{
  "num_hidden_layers": 16,
  "hidden_size": 160,
  "head_dim": 32,
  "rope_fraction": 1.0
}
Each number is 128 + 32 x the weight over the matrix's rms, rounded and kept within 0 to 255. Layers, rows and columns count from 0. Numbers have three digits each.

# gate: layer 6 MLP gate, 448x160, rms 0.065, rows 250-304, columns 0-79
# up: layer 6 MLP up, 448x160, rms 0.0652, rows 250-303, columns 0-79
# down: layer 6 MLP down (transposed), 448x160, rms 0.0653, rows 250-303, columns 0-79
gate250:127103113153128170140034089154114112109146073105169116146148118087090152170137190147105105131123158152123144198139133132156112148176117106123155117132156129135153151151151131160137160104101204087120166147117087089112104102096168153133137080
up250:131134148106106171117206102099084096112087149175127111137113126113151104086133075164142139139076131070132080131141102180150163144107161093083101165092105121147149167132112100111169161149152150082107132132195148093093148086132102090148098090
down250:101125160123109127129128095159156112167106151168126181134171116145112166152176111101074097110124105106103132164180188119132151152109175101125124126181100078100117136150106142119093090093063155148142131122131132137094132103092117141098108120
gate251:124169188041202122160076120141202147132136143138154135133096135130109149088142160136106159088111167155167023151087165122126159139177124119155108143133111120141074057136134159118169166110089185130127123118136152168139088108085163199229127145
up251:157052132099120086120156130160165188086165150132191140144100145129083172146114138120104145151119134134117159156098145128154104125094135166117085134125122103115103120123069083121130085103153099090118104176103138133157179076107106048133172082
down251:105132086148134149104154096089113117201124140093090120114100142068111123102159143103121132131115140152128151158108144118127144097200118160133128158179100148120159120134142142186132178153126144142105147092119103055080115149163091103060208179
gate252:103103186115113168142118188089087086081129094127121178133159143140137117171177141108127066077113166142115141080143133099096157153190145121143164145227171164197149132159080142134109179083129090118128127113110219140131157161131059131151121131
up252:115082125137179162139073130095165188166143060120123071158075090110088156127142156067036099193192076128122180104110104085104139165110095138105139106153096105106145065055149079116109176100177122103121126107085118090095160186133128143145142139
down252:129151092086101113111135105189088133131085138166097146138154125066136078119137083196158162130112127096156065164134166126164143120178110085086127149169132135098143161142143108119157116154090140151091107101143143140148097090160137117116119103
gate253:127140155161101160120110103145101114095047166161126136153060063103126110111113160071102151148148086127047174163186087098129153160113112153179111080088130130116116125093164124085112189141119138134099136100144117221078105059103142119140167127
up253:139134093116059143115183117097117089117158137168099121152230080098096153138160139165097089090147116179168076050167096162142052143087147115148068114143196105151115143168130182125139110167121134104072165086154118098154085131142021146147170150
down253:082164072098083165112144159133103092113091196161106150135137093120089154085216100217107074146164129136124090103100117134185092103137149108162123173144165098109133167098126163110105117103117103130082131115107055101123044126142115163165111138
gate254:183161126141185085144118083129096121123178129152084163098129112080125133176116147122083118123121094158122163169104083145140094167086160124152127130122158085105152113120165096087122129178163181071086126146117092073122126158141193079126159118
up254:126075144145148104098075064129137122110118129160144085114163171160188163116161076139148098162104147151114092151156184160082166101160090143129086110183105130154137105151076176139127116142071142131199083174134093140117136098132215120111103151
down254:095116110131139145138164120161150138121164102094139160177106084153100122059106169110135113107088135132158108035154123151148123098129172133113189088074134130087140171133104108174107144101164124151112101098116149143138137135135070138045135093
gate255:145164193118114112134140093105108175153133117191085113072141169190140139108122131144170173140160109088129128114173163165137092073193119149119164146113123111090167137087164097138096145104069109134146097095098121097109113133141133160131172093
up255:125109129120125146094183148111151136114127114116176158122108133133178156097125134123089108161120153124166163095124114104184119147112106111125163148101097079145133084137158096099141109166133178160126068134143183163063116107060066146127179156
down255:100136148099122094120120146125152149115091167089062151169118144104151086145114125134137137150166191078129196151115103109109154119071137115099172100152188081139135094121141143141129105141117113206156128164096152137162115070198106115089174135
gate256:149179112139158161137145154151128118171103141108159105119142113091210078129069191145129107110124123103077093161109139068096091082164110144143185175195124128165079158093141152119138152160142128106114103130119111128209125187105127161144150124
up256:083133093111164131148161155100130155181182178144096107155157078148144085157088174151115137062108134182098111143092126100143089094129158206106174141153132101152111086151092102156119180111169152143101127126086133145191065103162154154195164137
down256:129160154106112144120141124163142131123100064131077148091126137160100211148197089117177109163075142118170110157198122152121151128149128103126155113031117147072176102153155147158136129165114116160079129143105101162113121104131151175113100138
gate257:173169118118112119205130127111136139136113084179200146127167130160153146170132134158155106120100177121110166173104167128108136140177170158133110097157215163130159189110114120120156078208137142146088158117130141185090153094142145121068133163
up257:118122096159105124173127071138180189171122109132137149127142127098146148194109130104148070166158094093122115142195105165188145090192143132067120131176095119053181076102114055132127158081114104101148159166117124087148123070134130142143126086
down257:154135140104147134096087133106110121124115130114086083149095124115130156115141177134109185077115156119138142081121138148098196106063102139216120136098241132180110109123160163117123090140137111178059139124137093129119195147098082158112094107
gate258:132138105107136089109113149129144114140088161111147122100117141149122102115089153093092124134102144197151128071121087080152158163085135124128159136137115207142124157121175117080159149144110093122127119144108131137168139075176173155101041106
up258:129079136141135161115171059163119153091133091168086143178138139085086161090098131142082141106117118130188178097155073124130142078146127119126135149135117159098128098204144165150133084107098098163159045152134167134129159109145123122138145123
down258:148116185186071118124141103148104117121089132105114103149095113157153107114113128126098121151094128173141136119125052100112149126120170137116125135116066086139161184121139107096208110095092112171181149129091110152112167093153095151107123175
gate259:175187139108123138112154191100144129105131097157116161068130138125218145074189112137123139083124122190144118172177180091160057140063152061158137113097144114162126098054143139131117078099102099121109209071143163076129122096116146119148097094
up259:188077168137144151106079170188150181111060103088144167119121106105136178114085170151119166039159165153131155138157126144102137102129167082144138140161128149173107092133124116131117178168114105121117151092147142143136149150100175084136083077
down259:097086079138154100172077107147136109138133149104134132142176142154107116124139128097155111174146081114190132058106088101138162125156102205100127140142151074127129111107177076131124130113161147101123074132106135142128090164165215110119161133
gate260:169105182132177067139133083089133115168100110127157147112141135117176122112106106105106133106111150122188081117119152101128143198116137070119163113197167132114102149140111132112142145119142154112108114153091112111085098196168116124070158148
up260:112084133081107171125192147126128107100105092066113160135118150133172168140108125111111141109153124149145127179125112210172158133123159101191156173088177147131130130119112167110167183082149164137112088109129094146167111172085096145095104129
down260:115138122117081174095134169183142145142116111089118132106110180127074198168138108146145144168061085116100130149125160152109113142113114219149109081062133135140161132174102119150115119102173124127146113119168089160168131055073098143100135116
gate261:137151092076101180106158119156169136097153114133136108123080109120171131163128127104155151120093169062115029182117138142099117078110097118102198077097095157119166139133073129142140168131154075122171146102132124126154170195130161159133142094
up261:104082100135140169088149103179170151111122075109148155155142095185128127095117138127166116127099137129154174134166098146163078095089117085162131078128117140095097132113149089135154140103103112155123123122134135088133131148016137142106184108
down261:104045096170112052146110156109106128133110171148130141135126154152144068059103189114135097087115041161160207113110124131129188156137128146175097136118145161111073073108111118170044101093113115129118129105119140115143097154096127098130146175
gate262:126080148175142134134166121098127108145101147189134195135135087131076109088139110057204130112121124147113108099100135118195096104127169118214160095131109076156137134100098123175164187103116166134139143081139133087153066110089134110145189083
up262:133142130107160110184173088142133136145157146094159131101090166078127172155120140084096201161143126152150140072087119183129115148136129099138143203126078106076118087163137203065182149071078134099109162123122091086095199111124131160079118107
down262:062108126120123109114118110155132085122144147136091101128197103172190141142119072173117049109165153130098109166151115137117150102108119146129109111116218141139137134160169092135078135196144118129110137187165095099146100123140108101082141200
gate263:147125101058154085159192145152110094109133110094107077123137150086112166136121119062106126136135184135086134118111177152178124197120142180101138142079091131125161130074110128134075112146097133127116122114066126152068091128140099118095118192
up263:144175127114109132130102115080150116128139163170098144121176162145117111116143118129138104103130088087203126150083080134126137088120165187181085065168086122108122076185191139143118128117144163127215089120117089154139117110149111105118104100
down263:105077162181110123067154109186090106054085131158166099080140111156175138094118097138129163149164147159077145092131122092118119130114124101099146150140119133144142197183083124146096126163159139181066131120137151117159141112162149101120119165
gate264:085098104101082109167173150149186142122165146156100070071111098109163120133145122097119065179089101037147120182103106122178054163170191178118084160105131157184055120153149090124123143082156073161179057160115099162104118128159107155149097159
up264:219111067174153087130089076062167135131154112150086078159126164111109134157130068113138160101137148169132111099126164138122235072157125131155121126142078075074160152101158130080145154118121159114164115113077118095136132165183158031139112108
down264:170186060163132100116101086093078159160144167126159073136148182071140133144148143077143196060181132205115146098110130096123151151136106116123167092140104101077233147107120118135116155107145126040120146165098120109110124126093130110115188103
gate265:096173128082175094158131091087159150194079061122175134130089091072089108196117121133125145166119180176090081167126085111105114199129174061111095098100121128135157085182116148133139120187111139095125134172118133074131117109082107134073119215
up265:118151053163074076125107161069106085147111150139151104119106128147142057095073196166236113083176158104105148112155134100130093086160154171109121148120139146111160178095093101119118112082193132169100131062166104140114135109120134139137191076
down265:060122132082131165114076134087088126100154122170124149087108121102177175141195161097138127186134084119119177091171110102087142197117079147139097121145141090184136186167163082118138107111124122142159058159206123158157073153141130147071131171
gate266:119106124155150109105096119164173149199094066123087147176113179150127082092222117113143122116102191136130137094092178070158107130045155126173173038138047096138099131067086096095112136112105170159170107077095132147177178082113157120181117071
up266:115186087125093151195175167156121142123185162091153107106170103159084069171064148176118165115104134118137169091142105094119133097119140067144146142169156156104152121169111124124151164142132176096095144172174072054110085124146095125067152200
down266:092071102120152120112098147104150136205115149140117173128127139076173115127173165144144121131106141103122032152113141166110109113181142163125164123130127084159102117132172132101129111152142133144138116051077185113129167141045153125208109152
gate267:166098131113153165195100106068142142110120164142104125140160152133151131190126137178183115106094082179135113136112036145105129140149148159127113149175107146154125141081120149119137147107168084108127168134104077107136081104108124141087136157
up267:093141112119141080119185174124191103123106127078137113135155151124084164104158095148158124085150117112074134130171139172016171125092149158100159124132129188153112083132146144128135115168105095159113181138134079157128135169095102119105145148
down267:093121112176145104184141173119188170117113106073138175109111151157137110126143106157120122047158118096147105129128179087082121131120137091178108179056126121154145128076105156138198122165170164109118125146100070125088117146118148150112180199
gate268:121133082152154107184114157143088118183110177161126136066116137146181112120139144127103122135148137071156114156148110115151146107164095171065109137190114110136121128148082109147126177129077076222124131145129156166137160099113177100101128072
up268:039120165116106082151175131089174085105125120111144107092126121137103160119144169119110088177174155132144113130111158145128066135122137121090121147157124195114143122119140186146132073119169113081101105114081099175182093183164140116110126187
down268:116118134173101084138151112147177184131118159136158137071131157118132079096065140135150057104168108157130134137171124157163115116128098145140149144092169123123119166158108167141129087139045129163131177140089139117152086088151143134168124163
gate269:131090150213121129104132098115085085107099101117171073129175108112065139148129132192066182132115134127122104177112135094154151100125062152168128129109129083167165141153172154160162091118149146138070161149104117143112117079109110157162092048
up269:090112112087195115172132128116066120139167129105153141135102127082125148123148136122105131093180087090124127086140136164096091139174156074162139157111163140124148117158086126116137199149179146147128104123102145135198134105110111146162106138
down269:131107084014109112159125164124152134118144124106081115113129086134149142118117121098181078112143100099137143136103140142119043122196143088022100093169153141086125093089096077114134185168137087123216094131155095147139130192109144052136123199
gate270:061104115096182131091114130065118117091146113117084124126117169075167092140124148138188096098160116175114179139124098117171139105151118167152137148154134131149138139114093142165157184088103132080190169149068084151086079169063123076173129168
up270:143107112044137135184110138200132130160129117119134160101121050113143162137147144131173127078097137155223117161080101179140050124124205138106158130156169114071083134077108196105098118107161109138073085092154156139160208106171096166129105135
down270:156137123114156133100105106120178105060106157120105079156111179140103153067110157097142161102089107134124083119159125095094132114148133106098090139149106159112146070129129123134171111121136084134113124104132095111128097162135128128129128088
gate271:049112100119130132106196160087156091193168136064140138112075178102130085081104130129138100120058168093125091144091160150121095147104162129094098176158102161159122108151108142148137126124163118160127193246103159119140156181132145150148107124
up271:173108177162135166146099119154069178085074055179148176187191159107117179221141176115079179093162155184151190064153163114157121096109112160080165172102145095117128140150084128106111116094109128181070147025101095101176126104137093078148170076
down271:115099154147125105148163128090169108159129051070128173108113175174188105098121085087095146101128154081090111110101120118030157125135097091170067098116095113119131130133085111132154152139136144117146109185153121131053116155068085135143202095
gate272:183164128093165068107146101155139125102123141156146141129143126117140087106137164158137101197129178159187132113137147140145143134185159134122140120100115125114137113180173096080099119124173197127107139121177173125156139136145170115138150148
up272:103163127110158171155149056103144149038095107121141065118144107136163109152130108118229105130172111084168190130094129146099133084116106145138116130086077068103115068076109168204102143114132103140098107157075094108138180088138178107140094138
down272:094135107113107114081119151177159176138198133149108175134179123162125163132115080152111130132139101164140119135169169061143120166086162163193108103118198149175188152132202146069138137136138166128145121141153139165102109143106105136106138105
gate273:110104132179143102135115133119141150113147196141147158123138140160088128135118167110121162130127113167077082138141114109123198124153157165141126127122117120129080139121175160112107149137083067119115151144121090164085119066167155167118108130
up273:075078115156101149142139145138115186137153162117106176125171146187133155051152136133075212111140072140094096073090165137145165109068169180111181146131171131091132120121096133106113158091086055092049158129165067155135168078131143208135105133
down273:080073062124195143169164179126157102158102097114154162097089131156064182160119130130095099167150147108112108135089117087127102106173168139186181151177073111111160099168133129068159113159169138145152151122090074052106134126097174163120139155
gate274:140112101138182167109126123159072133142162172088171143102169152161147212114124140124130197147192092194126148106204122119130099152121154113147167125161116152094160098108075110097169114105156167120094135131125147131102070135114112136143123152
up274:094087079148100100113140152173148114112087119185158132080131124147177152156139095159146125066114132139081141086066141104109099135176164132158116099114132102067115146136189134166101124091116092135105170133173090141110098130117142140052105106
down274:165093034171115156126146146137103089110126143156163136049147133111150165184140103102154116127132112135127162076086144091161139172184173162165092089155108126094138080130084123089143150069106096174050132136112168144104139113146077115122155143
gate275:138147119120113099097139105104127075127163088134135104145171115070101118068086118092145152169100070103160141129127163103075097176156143129174169106149080115098099165138115097103150111093125157114112157179100090142054051232134074149178092118
up275:109143132096119078190133086129177152125108141157152101098136086150147163147094137123153155118120103127107075123166173153144115124171156104110186169073126118161093138118129120123158137165147159130104113120092157087116173125118105132132124143
down275:159129143173103152084075127133110183159146146126115119090111083182041148128162124096130093116176175167128098130088050115136134121087138105160139146127166145124161057107104167148122134137174130145120061159168186120145145106137161141111175139
gate276:189123106154129096107158126082121087113142113087155178133099065131134085129120108135089117122131157134181100127128179138136088095143111079095143141142119103110096137126102131096130181120084192113099130149100074144108099163165156083108137106
up276:164030101154109117170124165155148087124124156176110133123127057063130153178167160193105091143146136102174101143134222176163142111136097173100151120106132124129121090122095120093090097146162152129171142135060187167076107165087169117079127139
down276:141168127106117143097135105168152120121098128128155147085106144150160138082157111111121101169095124083127133213146072101114146124142102238095116099088121175145133126122173106157123053157161123080166190137086169154118141127072141178157127153
gate277:147142090108107138081106067083164067103118140099222100133095141115138137149119046099125111114112188146124140170141092102114082111083187156117110167176148091064074129174123180079111080126144091098142124085150111108075166080146070086194125098
up277:152103138121130146027156011173172116128067151180155096199089098149191105087126148097116217186138112116185141167108170135125146121117132184153150103066151151114136101113138080123100115126105122185120090130099145169132135120194179114161113110
down277:090124139159083101151108139154101132138136148111112111177122098099136157119138092109132088114105127174114217082108150137145112079132085129153103165129091124085162160064121115154159183123068125160142156132117150095118117134095053153074052103
gate278:124135132152165168125113109149158091112146116109109140159160056139139150134117080133155148200120168150118116152063087112106159157131064157099145093113136099149166145116088127171138093139055079172160140140165193132092105129120126174072109109
up278:105188112085137113157100144202083095120080100164129170187181116134155071114049136199182135100131129124141162103131215102168083106158130158155171126198141155140143115092100152087085107125148109057124081168171147127146138117143175117148099124
down278:102137094160158176164104104174057050114126087161107127146130107138131225173127144187143091164130074114117160176086165165181150169145141123102121118192171080105125122090157114086147088172094100117094128134183062134137156118165122125111096107
gate279:135095174120117167145126139139088104106161121116157186130196179124120128054099127121149205116163178132125153133106113172151150116086168092075105161095135140139137131132091155114118131106077162072115156150144093179159151133157153145096114154
up279:107091081138159110139118122162153107131138168208136112122134104102111080131093132120103141180146097122156137180105078141088145096126081081093156140105164115129121165090128132128138128171147126110156173145096137168119134147174146104105097150
down279:117156092112158191116113143122150144114150150147096110103148171140141128208170132136121078116180120135140137160185138090126103146150130144145161146167143137168105151156169128159146113131163157177154095148106150135169064182085111130172106143
gate280:154136121102081140121201155102127121105172173105096135145094127099107163078119080167145160139105139176062131143136079160174127145106163106114148183086170106172114127117134144119149122174110134086131121131146174153123130075140124144135135179
up280:160116126147164118042090165077133138156074136122176138138140110120112157206134157119118140073041133099106124131146104157070153039108124081148073125193116149159127109091150129124175125102130057146129124077088129182107112132107150130175156098
down280:098078089091079105155091080173098125147130135177129170171159076172145121096176102137134093109183118121090141160181137093146122123098122156169114084121109158125142157066131108150146062092075097082140089146096114114148112123127207093095119137
gate281:109131143049084141123166186134137150114125134136167108071138152120113176092066116139120133151147141168129145142084150118130172101137118147089150145064135141132161130159164104161125145184180143125145143138103119114078182052160075060106174196
up281:130060041128133103113121175126159126118137133127118131156115112072087108141103129140154128102114116225126091156110113140151104121127079199145112163171146116122119094092164104099103129179138102141150144119055085089140132079105116081125111127
down281:134108166076163083135151191067157113154145093111077193164110101132150128106177136160115139133128105157097121063114123145073193131144137119167149116146120111143122068149126167176150133133184124137121156176150130142115098143135194108135141075
gate282:138120079137121162113141054174125090136097093157086173120174132116130129148168086159163169133146125093110134150106106149126063132079137145159148157162135097052136096160119084128121124156134110108129156142169150152098145075093165119104106089
up282:130143135124169183176079067107114171107148099162159166095093096154153143135131128115137154086163116075133119101143106126106159154120147102125131162091183154106115146174127143143093169151087102149114157151162120166098148138107165075119147125
down282:125176107111144146125132141175129099152127144188112182150167161162066141125166150123110109113149103133121145124154123129146102124086085127159125093181141120136193110156134136158067160055148167134172146147170126166071094147120133132120103103
gate283:166126172101165125082118162109170161041158098097188116157116127199112166098132095106161166176163109171136100151191132113152089120200167170134107096120113143071173090130105140146148130137139149124141071106152083193166104165096088152150130128
up283:088131080194113139143139178171075111082112116114133142107129152115131143108136122053155154137173160111138194114145122148118140110147127104136125210089138117142110179148101147123091201090154116101126098111163111100176098072131131149081125143
down283:165140088143156132160178136117130207073090136113147093157108193142144130139148082162065105100106114130140150104150129107092093179160163135148118117161135150080210135131070099086111158145098152091161139112100120137133085147084156127124143076
gate284:129067106127165109056109149153155150113141119114086117169185117114131114130113088102174160169111179130155169100103142087125156135073121140148137105121122123145098082117125094123105171151089105162160120161081158169104155140118143084109112123
up284:112089110139137131102087092115147199128159119135123093125081158129122144136115129096114135124149148170147149136082124144139088087187140127160160109123149152123152186116120120124123085102133145128102152133093164094091146131121088175145141127
down284:147205162131062116153156144190168144138094105094147178082172102174135090128129149125080091118143100142153106141116101108141145084138116130106170169112145178120207134166159118134105119126160149131181104143126124144131146128064188116108200132
gate285:158136179111122155128089085182132121131132154110114131167161084112121153072124117144104165154143087151157169111082079127151107127125068088152146074147109158172131100154082072097130177107170161107143154125120106111091107075095097137146129112
up285:103149084159084153177153107145106138136145094139165122125117164142125072093094124144146135125125088077150142179131180127152061147139176110141151133107183155122131117063147164122128155111085107141087128105138126146140097135122180157131151136
down285:122140130135097121078160170149115123144092145140122143132164105144076141124111098109093140107151123124081115100125123078143156090083067077078097143157146118095176135171091072166150144161116154153115123131164132136127096130091089083127111149
gate286:230155110135129125089136157097131078106070086154089113107135150118166117125207064106102096141151184153082157171158115159165076145085168155176115119107169125197117179086090102191124163128096125123153125128111188159155137103169118143130132099
up286:136154135140127120152135150116153096077160145108174089192166119086148143191121072195146150116112089113137119144108150145060128162128107073157132197132098135129163096135126113128076130133165096107099116096138123157163138149149183099144188163
down286:126102107171141180145129124124100106219103112099113182144157118102125121148126086079118089178117152127120167123143139152168135100095178199168117129054121133131140100065174165144142162137136100090103103160074119110133079135149114145158050124
gate287:190215191149136167160141087181106112143127112107104139108153100159139088119093208177098092076057088148116144124119124103104133161107128157130122156123174092128168088094073137123099082117143141147132125125158140141173220102101167184125156174
up287:090134200152132116137113109119112118157139077068162185147150087135116152174114126162185119124119169144092117130093092141156169120115090162150104136058144099129143096135191118112152125088039122158135128112098124065177065158114136116149164157
down287:084097085162129073127112174163095159171144186120144160118114112105113122206156119130122109162191141116135100154149121162181154118116109088083120108079124156124107106140140138117173176108153125106149091154147136102088098110142152088121108107
gate288:106113110146178130143046074127127121146194158140140147120152168073146109118067098158174139125120077118131182113128114079156065153163069128076154151136087068080108134152125129081106137084176105129137100105115132140148185152144109153146137130
up288:126138167180152152108109110058105155123109136106134150115083135137124149103126167121169111167117113172153154111122127114124214093120149154114160133130132151154144147144116085128131105136186115148120147171151175120061105115148125084152121162
down288:124177122116194175129118108057138141157114169095060108103095156071176061084089176104163101076111167170107155151103124098096176105145083222074116153083116088152137158072086145169106115105095171139118129150149122114105124158123196082165147131
gate289:113152128172094127139213115090088067094118152139145093071114141119156100137130120110042152136118124143113152167137106123147160157160139153107114115174190135111181134130123176141157119111137095159236068148129119170103135158101152129165096096
up289:122106120098048111153083167157112098072140106178149142157127144192124141172148107137140151143104153111160105128081086131143146114169142122085136169091152142144129208137155205131083102110121115198112123152128094167111171135163182115156090188
down289:083081105133084037200141147101138145062175187134131188141171130134158160204142101106058107165137136124149147109115131132108153172185146170116127156108058167157082141125134150130082188113163091178145089142135095128124134093152135097125077141
gate290:113180100139166147145187141122092087144140064132134133111108081104127133125100092141126121126107081134119130167122178102127066128089145125129121136148099121148181201130139207086164074159181147157129083167114108145101164116147157147135075109
up290:060206147112127108106120145103109114142135118115135145133151142150149093183086033077219109112071112099088129134078157139140102124071124103140120117123137148143133155162132124089151144145121137101143127131150161156127146131112169158135072180
down290:115165089104098147068136134082155107098094097107154117105122169115137126167135111151224133177164170124156157117064101135161137138051127129107129100101091142125125174070080059115148119137078097099133135137165139167096117127175176167136094144
gate291:163093131167142090097106131100067084176173163125162154061165139139185130121123129131176123075154107161117099172121100181124173141128063065159167143101176167135128190127089166120153104098144125145125088180092092148137116154116179106114124192
up291:148153174130181119111140145158106162100109096168087089118107109151129160117122180119079117114080145154177212123091171132053103168124129095100125120157107110085157130159152120121093106105097174169195113022166174152149137118109110147110138045
down291:126071154179094078161130152104077080175134066125118172046164160118209153173122143160185157119168111185078154103106113156152194121123083093174137152092126130184103185125086114057133082166140076149175101110108071132139176124120110124156070159
gate292:110099110076125164173117146120145193120126125135119107134115137083161140122127091182130137093088126088088136084145145176120091188086121137123103136104200137193135118145120143091146066087139142113150082160168050165164143144132093059127121212
up292:075097150188112125064166147151117095109153088065129196125100140113117121091124149168133130151088174161204098195116141119145115135105188116133111094152146174144110114155134118170081180137078154168143182139126122102161129133090102138144154150
down292:134192158076087155110162146119195058169111154148147093087140124119170165106152138110135128134121121077144103099137174078112126148149164162148148131187104153090087132121125186106125169119144053139131165113177143144059147118177162156126129103
gate293:141137182142171128137102137112153169113109137146125042177159101114151114127114125116145120104136102120075146168110185113123137084136107151134133171150106139128110193149163080107134144137165101105188093128133148093113076101034121043098160167
up293:186128105133087156072180135131138142120144076088151136160118154125106035118140163132109127164167086193179187174172153075148133155102123078122126107095139134146138037089123153124069104087153109140106103163098068116142117095106164070114140162
down293:144179100125143117090125150130147138161160069120188156139117118082062093113105178192102155057120132095152066094128054193104128134182191103116167135105105130121124098073093137144126112120163119157135093079117130094167135113150154206164118111
gate294:136195099165148134138143129137122110045155151129131104179174042196173114121184172060128102113160137146118186101065136161115139113095128103101115130121203140168105147162098135144127189114128125158138141109148130175125149115097156159084143157
up294:138184126134187144092110150082140179132179107093140094142102129127115104126152128161147118084189160142060186115161071165116152094123159156121114155112164127136177107156182138086116149175156154047100087125198054103134071118120121127150147130
down294:124108149116090085117116120155123146119119139144107167145125141114167163146120163151121118165054126122116056126111160139138111074144087158148122106176094091130133087105089150157156154148136055107154170067103124192096142158155186113133089129
gate295:087148178132113124173152129104130121121132071152192094135116127102119094110135069115160101153144084150123152152133130110145078108162134104135175098055153137127148094158127152133148119127150087103142123095114157145085125098109168104160149157
up295:127139193124134157243091113108159097130130149169062110102117160179159096089121117131157147111146100120143127099084188156112102116059120169103104094140150112187131136176067104108087141140147092165131146148118099108143149095136103115113194067
down295:153059119176132168160189149177130099140145115136139135133131140123133147098111138164137102122159144139098078099177071184126179162136144140104174100105094088107185157123143099165178051108150076100118112080142111120091122157188091144115099099
gate296:125089086118147141127149170146070169135155157122117152091166146116099089132143165178160135161096174128132126111153128184158129132165130123108146183099212185097178175121157144179123128194140116196114154181117130111140116125168122153104144163
up296:197104129128135173144105151090059110176175097118110130171067116045099136129161175107096139198108115150134090165158122123144177069158151116127090127165141147141181124148213114118127162176137089184117149120179155175134051138117171107081115195
down296:131160111105112099098152085146183140104099138127117165126138159168167150163161095108129123069136110145097177105130138116129084140101117145140147170128087125094080128156077136113092154076109180109109116101119091099123201119109121092159154075
gate297:173122147140125081114164097072141077144131129182181109115166081092107096171089159043155133171107117131085153136224126066099060119193137168220120116108134124140134091098062085131113176151130108165105152153078138170116154145126077101165072139
up297:173153079136096154110129132171110088143164146117191135146177175165137121114100120157124143169120153106078124119175095112163115091175129077191129133153117143103091149132142101076132108128129045140157096128131124149154139138093142155120162089
down297:108140183171090173115114112133157108075137140149138179142139138130140063099099143098086110151098106157131064127128116095078117162141142138145136125173096132142142098153153157130101194093134118127141153126152077102137165134101149112156103055
gate298:139133155156094115140112073152123040108150087157114101129096127165090179149190160130127092124137116141185154137142143118151063095147129159173143146114117141113111171148172118146158163125180199114187119105120129132124153101105141129166148076
up298:117115098104133169136117122129096100096089146126109131128108133162094086102159184161169164111111159136189176124145047114133177100127103123114101093130136134074181155116163113069102134155118141102107128116119081175143139120107105164147153123
down298:140125145126078079069142139066147150193151170138141116144128130131192120122070134179108096175141135154095069124186229141127115136178146148108084137119193117183128162138134192136140149093143087083173171114164154184158153158089154154140113093
gate299:110135119139105119065083161091119095189091148141086087133170152102139161103154149038123184149138158141090115124154137095095068170210103129151146066108094094175145155125119084113084185142103111172122111129119120123124082149111118104089153151
up299:155141119155126126167110126114093106075115154110127097092134132145154158178203091180145064123110150168099177138108194129075125140099122108153097118117093204134125128096088138113096082107152165132146180149120131123181135065124125166098155087
down299:161129165144140131158156107176168199077150106113176084098100152132132101160147118216073188125127132174164134117079205138100155106087125119132113122150203155129133112077119133092179149184106135104120125136137142090132103079117112120130114109
gate300:095116110107108082176115145103102110089092145137101157116116135188093118114114147135115129106112143162073080123089162073136082036129081128084153161127082147163187097170123063154057125071143116161097189098166171162132124111136129127128141088
up300:185098190111073154155088130153116138076131167121089122155122079155132180120178097089166158177148115135093139122119104105100151152045109159159097082108109168089133111081132129010078095130132142095162171151153159120153051129126112129152157090
down300:102013112113130121136150130118088174165092108189146113149136139141119099049156151170072125130098082133133119112085162119156075083106148111118116125141143169130081170233119144116116102117079120165147126121099197105131126110091187159107109110
gate301:152146163110112061076170149141173106106063159102133126086068156193095164135077083083167085119120107123090101153150168134186120138122086134100119152156051143126158142136097121169137140092112158144183103145100157137109129084091182086199107103
up301:160123158152156136174133109123113113110112114085137167177177151096148173134103135147158099161088065150138121146189103139101120132097115103136100065125179129162088131164181140114183159120156089133140214109084156111152133189143112078126154128
down301:111136115115134112109142193154094128120168119137172098111128171132109121133141150149167079142172149102120086133109149078134100096151158200158147120147172076101037104083127134123133137119136134209141099159176140069098095122138143103152052104
gate302:097110091130100166119125160136110103109175147128104128125097156135153123148147146142183120146106128135108136151135175158060114072132135097076105165092141087093117114128129184174155150127079084126029115194171181230186145118103160129104196136
up302:110088127163152130177155109167151086137116084100168190117146078110142154152151128091168125100066096205101123087134144153114168120150132155144123087115023113120109144169145137102142079128149104138078079174166103057137111152133172173163136095
down302:156126136130143062137162141174163184144108122103117077135148073177168140171096091084088126140106153082192172102159118134175128127113173139163151122172109100119172171103119142087087129145167114144188133125131070109048123117144134105152111100
gate303:077135150150122091154109183106118161139082055064134110062147100128099110107132162164146115105139111132120139046089088115112143150117092168154139169110194102107107081111111106129100136186174179193106117135164119150103122156073126139172129109
up303:118155088111104084110091109157122133142070137134155173140144097160102044143066142127096152124152147114158187146124149194130116129086104161118156117153115042141101141101149131143127105149171065077142181169111081155096143115131150086161157161
down303:107153158085067119108145172177119136129086080167065205081178126155157136119090080127068133130190068091179073131196151071103108119099122075129088130103098115096109137123167155102090135127131185136149094197164135155127081126130098070081125137
gate304:166143143144175199131075155115216144109152154111122113166103104153133136119125156132159138132144090114118082175125155138085155090112106129168130117153131081081150074131201103109085194116092105065145219200092173213157085115143100074118132137